{
  "num_hidden_layers": 14,
  "hidden_size": 512,
  "num_attention_heads": 8,
  "num_key_value_heads": 1,
  "head_dim": 64,
  "intermediate_size": 2048,
  "vocab_size": 8192,
  "hidden_act": "gelu",
  "norm": "layernorm",
  "norm_place": "pre",
  "norm_eps": 1e-05,
  "positions": "rope",
  "rope_theta": 10000.0,
  "rope_fraction": 1.0,
  "qk_norm": false,
  "attn_scale": 0.125,
  "bias": "none",
  "tie_word_embeddings": true,
  "parallel_block": true,
  "extras": ["capped logits"],
  "init": "normal",
  "init_std_qkv": 0.0276,
  "init_std_o": 0.0,
  "init_std_up": 0.0276,
  "init_std_down": 0.0,
  "optimizer": "soap_variant",
  "learning_rate": 0.00187,
  "beta1": 0.95,
  "beta2": 0.95,
  "weight_decay": 0.1,
  "lr_head": 0.00732,
  "max_grad_norm": 2.0,
  "warmup_steps": 200,
  "schedule": "wsd",
  "decay_fraction": 0.861,
  "decay_shape": "linear",
  "final_lr_fraction": 0.0,
  "batch_tokens": 131072,
  "max_seq_len": 1024,
  "doc_mask": true,
  "train_tokens": 568500000,
  "max_steps": 4338,
  "dataset": "wikipedia_en"
}
Each number is 500 + 50 x the weight over its row's rms, rounded and kept within 0 to 999. Layers, rows and columns count from 0. Numbers have three digits each. The size before them is the row's rms in percent of the matrix's.

# layer 4 MLP up, 2048x512, rms 0.0697, rows 877-902, columns 128-255
099:573563486477513511490529407499553486504477551440422482492498556487475516543481522533520541516587550519383532438470486450475533512416467574585459503542520487518524486521525491552495494478647511448503474560369525538502472523554478521429520549431543471433494499530504538525599470597481386495512481502507525493404493470464517490410486474405528475536537413435480471475569503520454465456405
100:488484448546463515526434419570559525411488501521452517496484383530510588430475468495504500515523509435529538585454511485501585480452487514542434504501469474497482483457527378493632475416452474512549552508485463466425502492417490386407489550408476496567541471499443398495445372510574438459527445561536472457575471534504500476525479517429450460465489535571538547461538469493437430417502
102:489558468449497553452470483498476469454462438491509573542512478485563468495473475438395507486465548433489449455451509586491554466446409516607528598535516477509463477513504435518636483506511543471486493468582447634472499501529495400551393598436590434585485511436568587577471525488503493534503587457470554550577500480515454420568474465514467515485511614498516421554416521511550519429490
100:469549518422513499499434510592550535477530537543532483514485487548491419469536605417423533498504543509474537540494567504552473496500511469493459393472518508513425472497494489492516493524464570522583486472487410568447525418507504479535457425655519379561590488455386510511480470542523523510556471484480495563492563469462558497381490552363486592457491425478528501453538578563488426472546
102:421482471518458504523494419582534607521511451464573467499491510477410494474570494516587553499543496512513497544566480509578455448479462474460543496493518509430425606492441443512490509562528465389541510455570517603443446483462450546510522497432462592569533468467452514488477460539451492583510588540513455572533533478608395519439531510497507428549532471495464584551528460590449558518531
097:565432531469474460432451461547346613565466422512582531499456433538532534501507430463548553531476563475485427576461544457517544512539516454408493508520487480685461532489439513449546508572522478494560500488480462438455568546467505473514497482514431556425522486534437466466501578537521492431467494531494484383416488521448580461608639566562503508447504547454461460532500497560505398407541
092:499460548497516593592441545459484525573461476479550467556491545456514470532506433514523518471428511482467459536574492568463436531475482531493516479486556547536503588618438465541474500533518523488449454416501572459456419371559501482571501499494397553472508550534481430460560529361485481468494490520482501516538576523471440500498413495467493518577487478469451544523496525595481377516415
104:412484475505554520511474466482450473507435564470462465461456496481489434483608429501519598444476507463405559528542535557495447486493532418533355436410482525507506516536598435506445490414469577470533541491534443460430489508503499445486461465489471550483462567538537572574485433561489497520484439495555478530608543572524488469560536490627448537521500457508435481563447598595470514532491
107:537503501544587532405529441468429515528403415389423476513432508589452502523500563449496591617540464547494522518565499543584460478578488432431493448560615417463554497577440551484486474421483499494464417558488519545452483484475538386473511441526548484477463487534513538528460494510491539539376530418471457551454506502542492446485537466526563508453571445468471482545479525484415539476484
094:509437524473538457553471526446486527468525513535450535515594494590542486578570455482558471481496537573499458574484474508474468510511593449551423443494489489509375470463497514463443460416473409526471505564560574436462479510583563537570472496433412492547522485473382592468516525464544507468522472516542534426494472500518392502507538458463445489484540581482500524567482518508500457521560
091:463495495579523507525547548505420527609499456500521518410426505476461500495508526524431462495372548482520481528537508459511455518520501577518532519378495562526507509511486478479534589454488525459534544415465480494539544455521507438549484465453526447510497529535535493465489470515541374493366455470496504516514496500469479528449540509476473537487576543519522522476528510492555470444516
098:473456465535515520466454501554503433521403483528498389579557440455506544503478529492498562515407516470530544581593581513452506490563576524522460473476467459474518456535564538574567530477458499528517470558601552550614546420517451467490557504533507476467489429476616569434577435444543587448579506463506410590497497510430541549497548509515516486585527532520528545524359399513484563504469
099:528472490441490491480439524585458525516442445529497527562471525569532510570476516448550449416414450474513416475485507447424414483453519478419386530492556602506515566466501540549607485447551557529422534463458458439524554513576409492523485517514559489568519531474563499491455587454536559516538425485553415600479519517575470473461495524446444592450506423608523570419453491483461512485575
110:530394483533527586577611439461501451449419566548527541568431481484558446516487427521460511531510595420467445494453601493510555485409573522467496593505475541534557549489456446476541484470507419512484435533545450592476516494507510392592423535414433552542457517571531468558512533539473541441448536542539454475456475498479554472457562551475525470478553525450482478448525479502547532506424
097:420491462501475510521469465599622512558460579570437565405510546493498539545488518431526519470468402535496431443519562596555588463370542388493514574595535440469474480524460445541413587533538473551607447506512514446484494566584547497468486529550460513467570427540532491478436458444449543472574634510475519455494396466501552443408555562490453522465569535536456526512529482410600566490426
119:467557534529426560513509499545543504457475532457564513476465429480498502475434483666520479395509474517570519647534473432576507507414518580492455492485601498547542510521543480575491560509588572472494535543544484481527515557502501528520491541425503588467446491527494496537587467537460454603558594409613558488477611506537542548528470384455495508418511523518519433419518564523404408446455
099:444461455529521453433575532531508552461492449423503546496478572435410592421562484412418493514459467499442518463477423572501539468496525511536588444549467603433447552494543428457471464551457510482514559503539507471440429548451481469493486492479429481489582485530526490446495540534451452527455565540542517545403507416482590543488434431454437465511485545501512531528499507472505556548480
102:488465467527566480459521475438509510466524446569471511544449476486508500453540504499495583593454386552542496482555542546416423403501477510541533521445445457465546533579466452448468563430507520472486520402434445544561481474528543473433442535518399410438526425527466520529483525472430433416447530481465572381529489481491451453503497585422503406411528516431483493424508438551364453503573
104:484589505511559442488469449527479503526460451575489440480505441445545519501535464543463500542482469399472428477539516541449489480492516434419567420568469523465480509481490539536551492475485495438448391525544486475476512582572500489453452481468613537457494486457482562512436501480509537470534450396586417410435540580552466529512452493460489517451515473471522508582578502490550462367629
100:528512474455534412523510498617475500533410435590520444493514329543411599452527545418558597482564529530481434529486463461465408522529479498533510512422439464568499447496527485560501551486382478545449476449462599529556418567479536497406559498474483464522502454453525492543507475422609622465445576549555491565488403497519589464635578508484525530502506398538547542488498500517409487546475
098:446472505483554528555455512484457440387557538533469543561473516508551409464494496452463518499485458408535500553516548502494521610498554472487569488523476519556606483498511499530574509425506550515542519459401462504491464464626455488446525488450525507468541509589462474486492532534476563535476618540496494506532511531493559440503455503493525414512524527494494405549536515474451503521519
102:504412480546475504487537527488480504626530376463527575453518463478611499517443548596526533415545530505456504486526477536646541465497442429522569551525535530512394475566550490562493534530521499512581579437522501355456511570590505529437655432402543542450478476561536509495478549563538478576419538472517575495477479533517595507458496431568568446588531560440549507377520523451473452504399
104:435431550543530515596553550463475513549507499470454543413587474510513506525433474454588452467464524538566448468580510564518467545476491536504529529513444525629490435398478438469417421576494550467401518492472519497437607550457500589571561541498561479565562504431538442510481477445501471500576595456460507481558505487484444482589507485525615499535510479520550444542456499471467493410560
096:545455549566544454446463583505434428514562496517491423515476487441522524508535475555544535532376500404487573402512426512475431475552519542498423487515587563536559516584445520537485477467454582471463489428605480549535505455407508505564562520431490444505537599479450433466445620433474547484556452616498458455508428448572495431482419489524456464427603458449488567507527453487586474491424
094:589547488486517456503561466453511536527455473483538576480510456508494563568404356405505525479491489494459511525508507485491546537444456517568527463447573470569555497473629516486425476556433442460446503457460507445487534468475539609597493489541496593520566441457441478464544421517563467508502514595463548483499496449565458420570480449470481490571469508527523452533397508458488459493395
095:530433518577554475547429484500550470453503525497485454459539491625501464544521491418496368526501442480515530438555492399503525509506411537579536502559568372495456476503530468491480464548374518545466459619478502464488552458444574490506441511485531524594531512490470501561540521461499441508530562457571540510448508469508522528435506470565512480500499581457611528582484526623465460497428
# layer 4 MLP down (transposed), 2048x512, rms 0.065, rows 877-901, columns 128-255
098:452389509502541533590562553487449521482477504525526589545446566415539499491550499521572531526517466518559534431563550460494549503508439538572486524442570528532553562575559523494471508538439490423450445507559522557558598462528525497507571456558484509489476489610559448502536566447439467498465528534465432425430447531502472452615517505604545417506516525448561491494474498461574508448569
093:467580530544508466457561547568480441515557525427473474444511565543484497484393482523507415453520495459522492467534488496440414500460486433452465526485572530525486508518455521488549457555635466476503580452509480466415525457467446503529493479569480516389475539468517570369436556483488432557511490473454536520580483481610508507478439472495568517491575406352443465474372529521483532532500
095:397570547446535411544492509539598519516527499513457525494487439480424402559526514492537481538464426476524480515582419452522528520564509484508557480430452522457531524495483507424490527461385465455517469582431495361521489518432503541461533561502495595433557487537511469549516457568512468520529443492463536492477543573485485489456462463544413534483456450524445489499535564535485481570522
103:542466520564492429507425444488455537467488450426446530505416534516459424508406537507551367482383452450484502410445468569481511455417427431433533560509573506470526601457597451552447460523473482505473522535447453625448474478543492488487491451579474469554431426539482559495540530582513511568540474526480600638524444562462563387435545539540459491554435562373422543501507487499527451541503
099:458426578491520538481439563491504488380520441497442453539476507493552534390469511525493562538500461539492537474444440453521468529431521470500586513542604499487548518518537478519528451478486481440559460560456467509529447528460538533489482568535573465453473574604476487529420536590515489452464498458511550471540516463396434527516486511482440487484570559502470542513510520558608492489465
100:547613513520555469607430494509574550531507475509554485467520496503504453464543471544443488513589565498500500465416580549460479494552496561427474443523490517595520482531540513514524525403549492458599542461472456490526516516504428530458442528541428604515523505443477420473641498572527457450545518542537462516532562490455486515553476500487521434515515473444529454417431630494587480540427
096:544557459536408509442414440440425508481493531514508543521519483469519471483506458603427485497543439610539478537487522531535544409440509470493507586584464527547424434479510465454510498488486524638431558561471498318506556565503503533382474497500510550494396422521497453514582515531506548489437565565489475498475508508511448550500564546482443425464468495461566483517475518465429467467489
108:456449465500402483502583515410524503562586502473436525501544596591485448508550391542483551474535507483539547611436542536494373511533507495427494539466505515438439528519410522515422546511410522547521500497497518516489430495463531465491370432545353432425484577509547481447469496537524452468483484490444385495465435480340565451624462470561472488504559526588444479507502519552488528480540
101:445505418499555503530616574514536465463593500473548456438541507518517550523534382623472448488538478445525551503407538413455542520510460514513500466529390652549465503526493496545539460516492585501510497518393486430485485505527476557402519480444442519476511444523486492458606484561501370594532478454542512463604523530466491475464505536442517527489437576496453396500525521495548429515611
100:452474534512482522579513499510524471587486462527485537480472307490343572453507500454526532461459481481527573479566559491347525506463509578536559457542534561452452470526452527482554489483415368498535401538509467553432437473409477461448540552495528528507479440453525419505464408439541477419581528488492563449519506561394465514487516444467518451478437462385375494561442544434439497526518
094:463477405519586372442505558566435310521510552485496428517428521512484539521495425494454514465486524574510541571354537543520442460479380487451442454577406450491524460531609435466458524563489540427482506576428466541366555469488550528502563534429489544517492542494453561473469551433548514504544450486524461516497455548554587520583393471521484482494585494489497505444441552488352554553540
102:549562495557503601490486545501418505442476466510530610417538511499522491441533487480459477551590439496534373451510465550527520444531536460509508492495435556445584546496421472528547512544540518412541533621577492419447507519523515583508477500453526455599572540478517451438438597505467428507546445565471477456591425382498500605506441538470371558421538504487525421454504375508555487460516
094:477513466464504464546462530476519466421669548434500482411490567506497611364561518413492457520574461572553482556532450469496496534578486463572506626452475435419513524521506414478461486545407468513565462506533443502501480545435534484583495466476383504495467550544509458538517526540531470531495502541475512524614497465481487488543488436424590415542600466403469540539511462534462470537397
105:554519377543516492506576522487464450466577470449541492513526439594490462553525507512409461517593529554432465482493471441490463494504398552523509478484501482444483439500517498560351517481495490619497485497547493411533595488507564511465513502446522394405505501420403477494500562511504462518454500462482472488481426415567468509386468473472471489497422518332506444539550564457458498637471
094:518512483474518474445624534531523481532448453577572410572511437485483536456459544595509580561456583400522509542524504517451374488458574547574490422494470467603575546479436471435527499464449602507499495462418469522478485434457414543526428443487450508528438469429365496598490409594581529510492442493465524451531438535474476511529540509424449418438462473485487524507467462542398489561492
101:538583463473430588546575461440559500523465482593456513480557404518441500517463542474512507523544413534502405441437536564475562425559569473481528570458532487433483510525541450468465446510435475509441500409449445366513509517536481556517531569494529539475618574517471500474544446560609487469580501536549468471527500459532557503447453424481520553479547531610458513474586405470584516449454
099:542437540415488509514563517501494562456478494462462459486480502410500449488513499482583479518570503535519493508520571448469494560511520465584418550386483498539493501507455517473500493535607386501556531481602523481465478453513518554514494487531459556453546395509603484493457502527595510481519428514549501505470527475589517512473494440525513556510427589399500486490497459420511519549420
100:530567596518473536484508526559474535456448554488518392462581554579590491456444520488568455537534568584393528499540543446489549482440585536476559454494595381592512516461493508500545470520562513498522477529483517534529563471491525505593429409518535547488531528487407473468501444521493517473591470497487467465401514517546570538482474471402463493493533521505389474529499583568565510574456
103:560408543576488545523517568469558573472575540583478511507459422460474579422486519448480439536534540484440540503390510418454514591536470467491509404523464471451465537506409517502434503526523513507486459375516473534387399394531517506529566373538423520407448453488468564417525504482447514508443603418393528501586605474442528517484510581409458480569536555556523347550464483492514449483477
099:512509574516492484534555485488484511511586553461393600461485539463514419473378414529503428469515493428550505573601491526376521433497462560453449473489565494410537455486400535554456486564539446523465422465454519451488504462436449457530433496485518534507488475538502524453455509526430584466573547488470496450482563418535506537516481459494431504550507539532483468461629450335496498506482
098:515411518506425489485494470489429599527494531445499511427596563532429522460474481442498447430472522496568446507553510504516633467564461501525476512576533404471578482518581479495439463478525469523519587578555481564471468583461569594501506535448590502475553509554558607461540525382526526486575524441439540481456528511496507481469519498650444466534399460546536555571444501529520450484472
096:507521526431400446505521567526569442479392604509493393544502497534400521466488513446531371459478578469496467461489549499423439513558441495485457453543420529543499509443424524545425470421489510488516450553386471611512568533499424430513485533547512441561505481433550572417559375468453499503479523468565517422555482447458492475479587553560483486553467479485497518442468452478588480607498
107:497458549442512384577495337431561491540610454581527572532445506536494507448490425422548583444597438503466457537490444490570576507586437489516524431588522488584535548513531501469558488564537487620485448435566518494548424511545563490504547468563545425524558519415528547453432457510488400548530558556532482513463535472518508457473580473553402461579409561552474555498535492435530433493503
103:557442479438582499539529536403507458432514512422449487483441562546484475441577443507424533500550453482574518554400499533522504487464498463533451515561476468583512470535476515549440500474503604465558470576375479577461486505432501515419586559475482379521469479469476526523455435559548458580506445481527448470525562528466545526475550531540527513527637454517472633484504363571569496552570
098:431460532542552523548510546508537462519581539418474445563508497412497559452568544516474497504500616464519560533525562421489544548586543445536520607622476482476479411451556479501584507504453478511507485476500510548472576482521527425462504566457415413533510521468523530497470551452461560531511566498466492501482532536516550476494551478450369342505533420511517570504597509493532594496628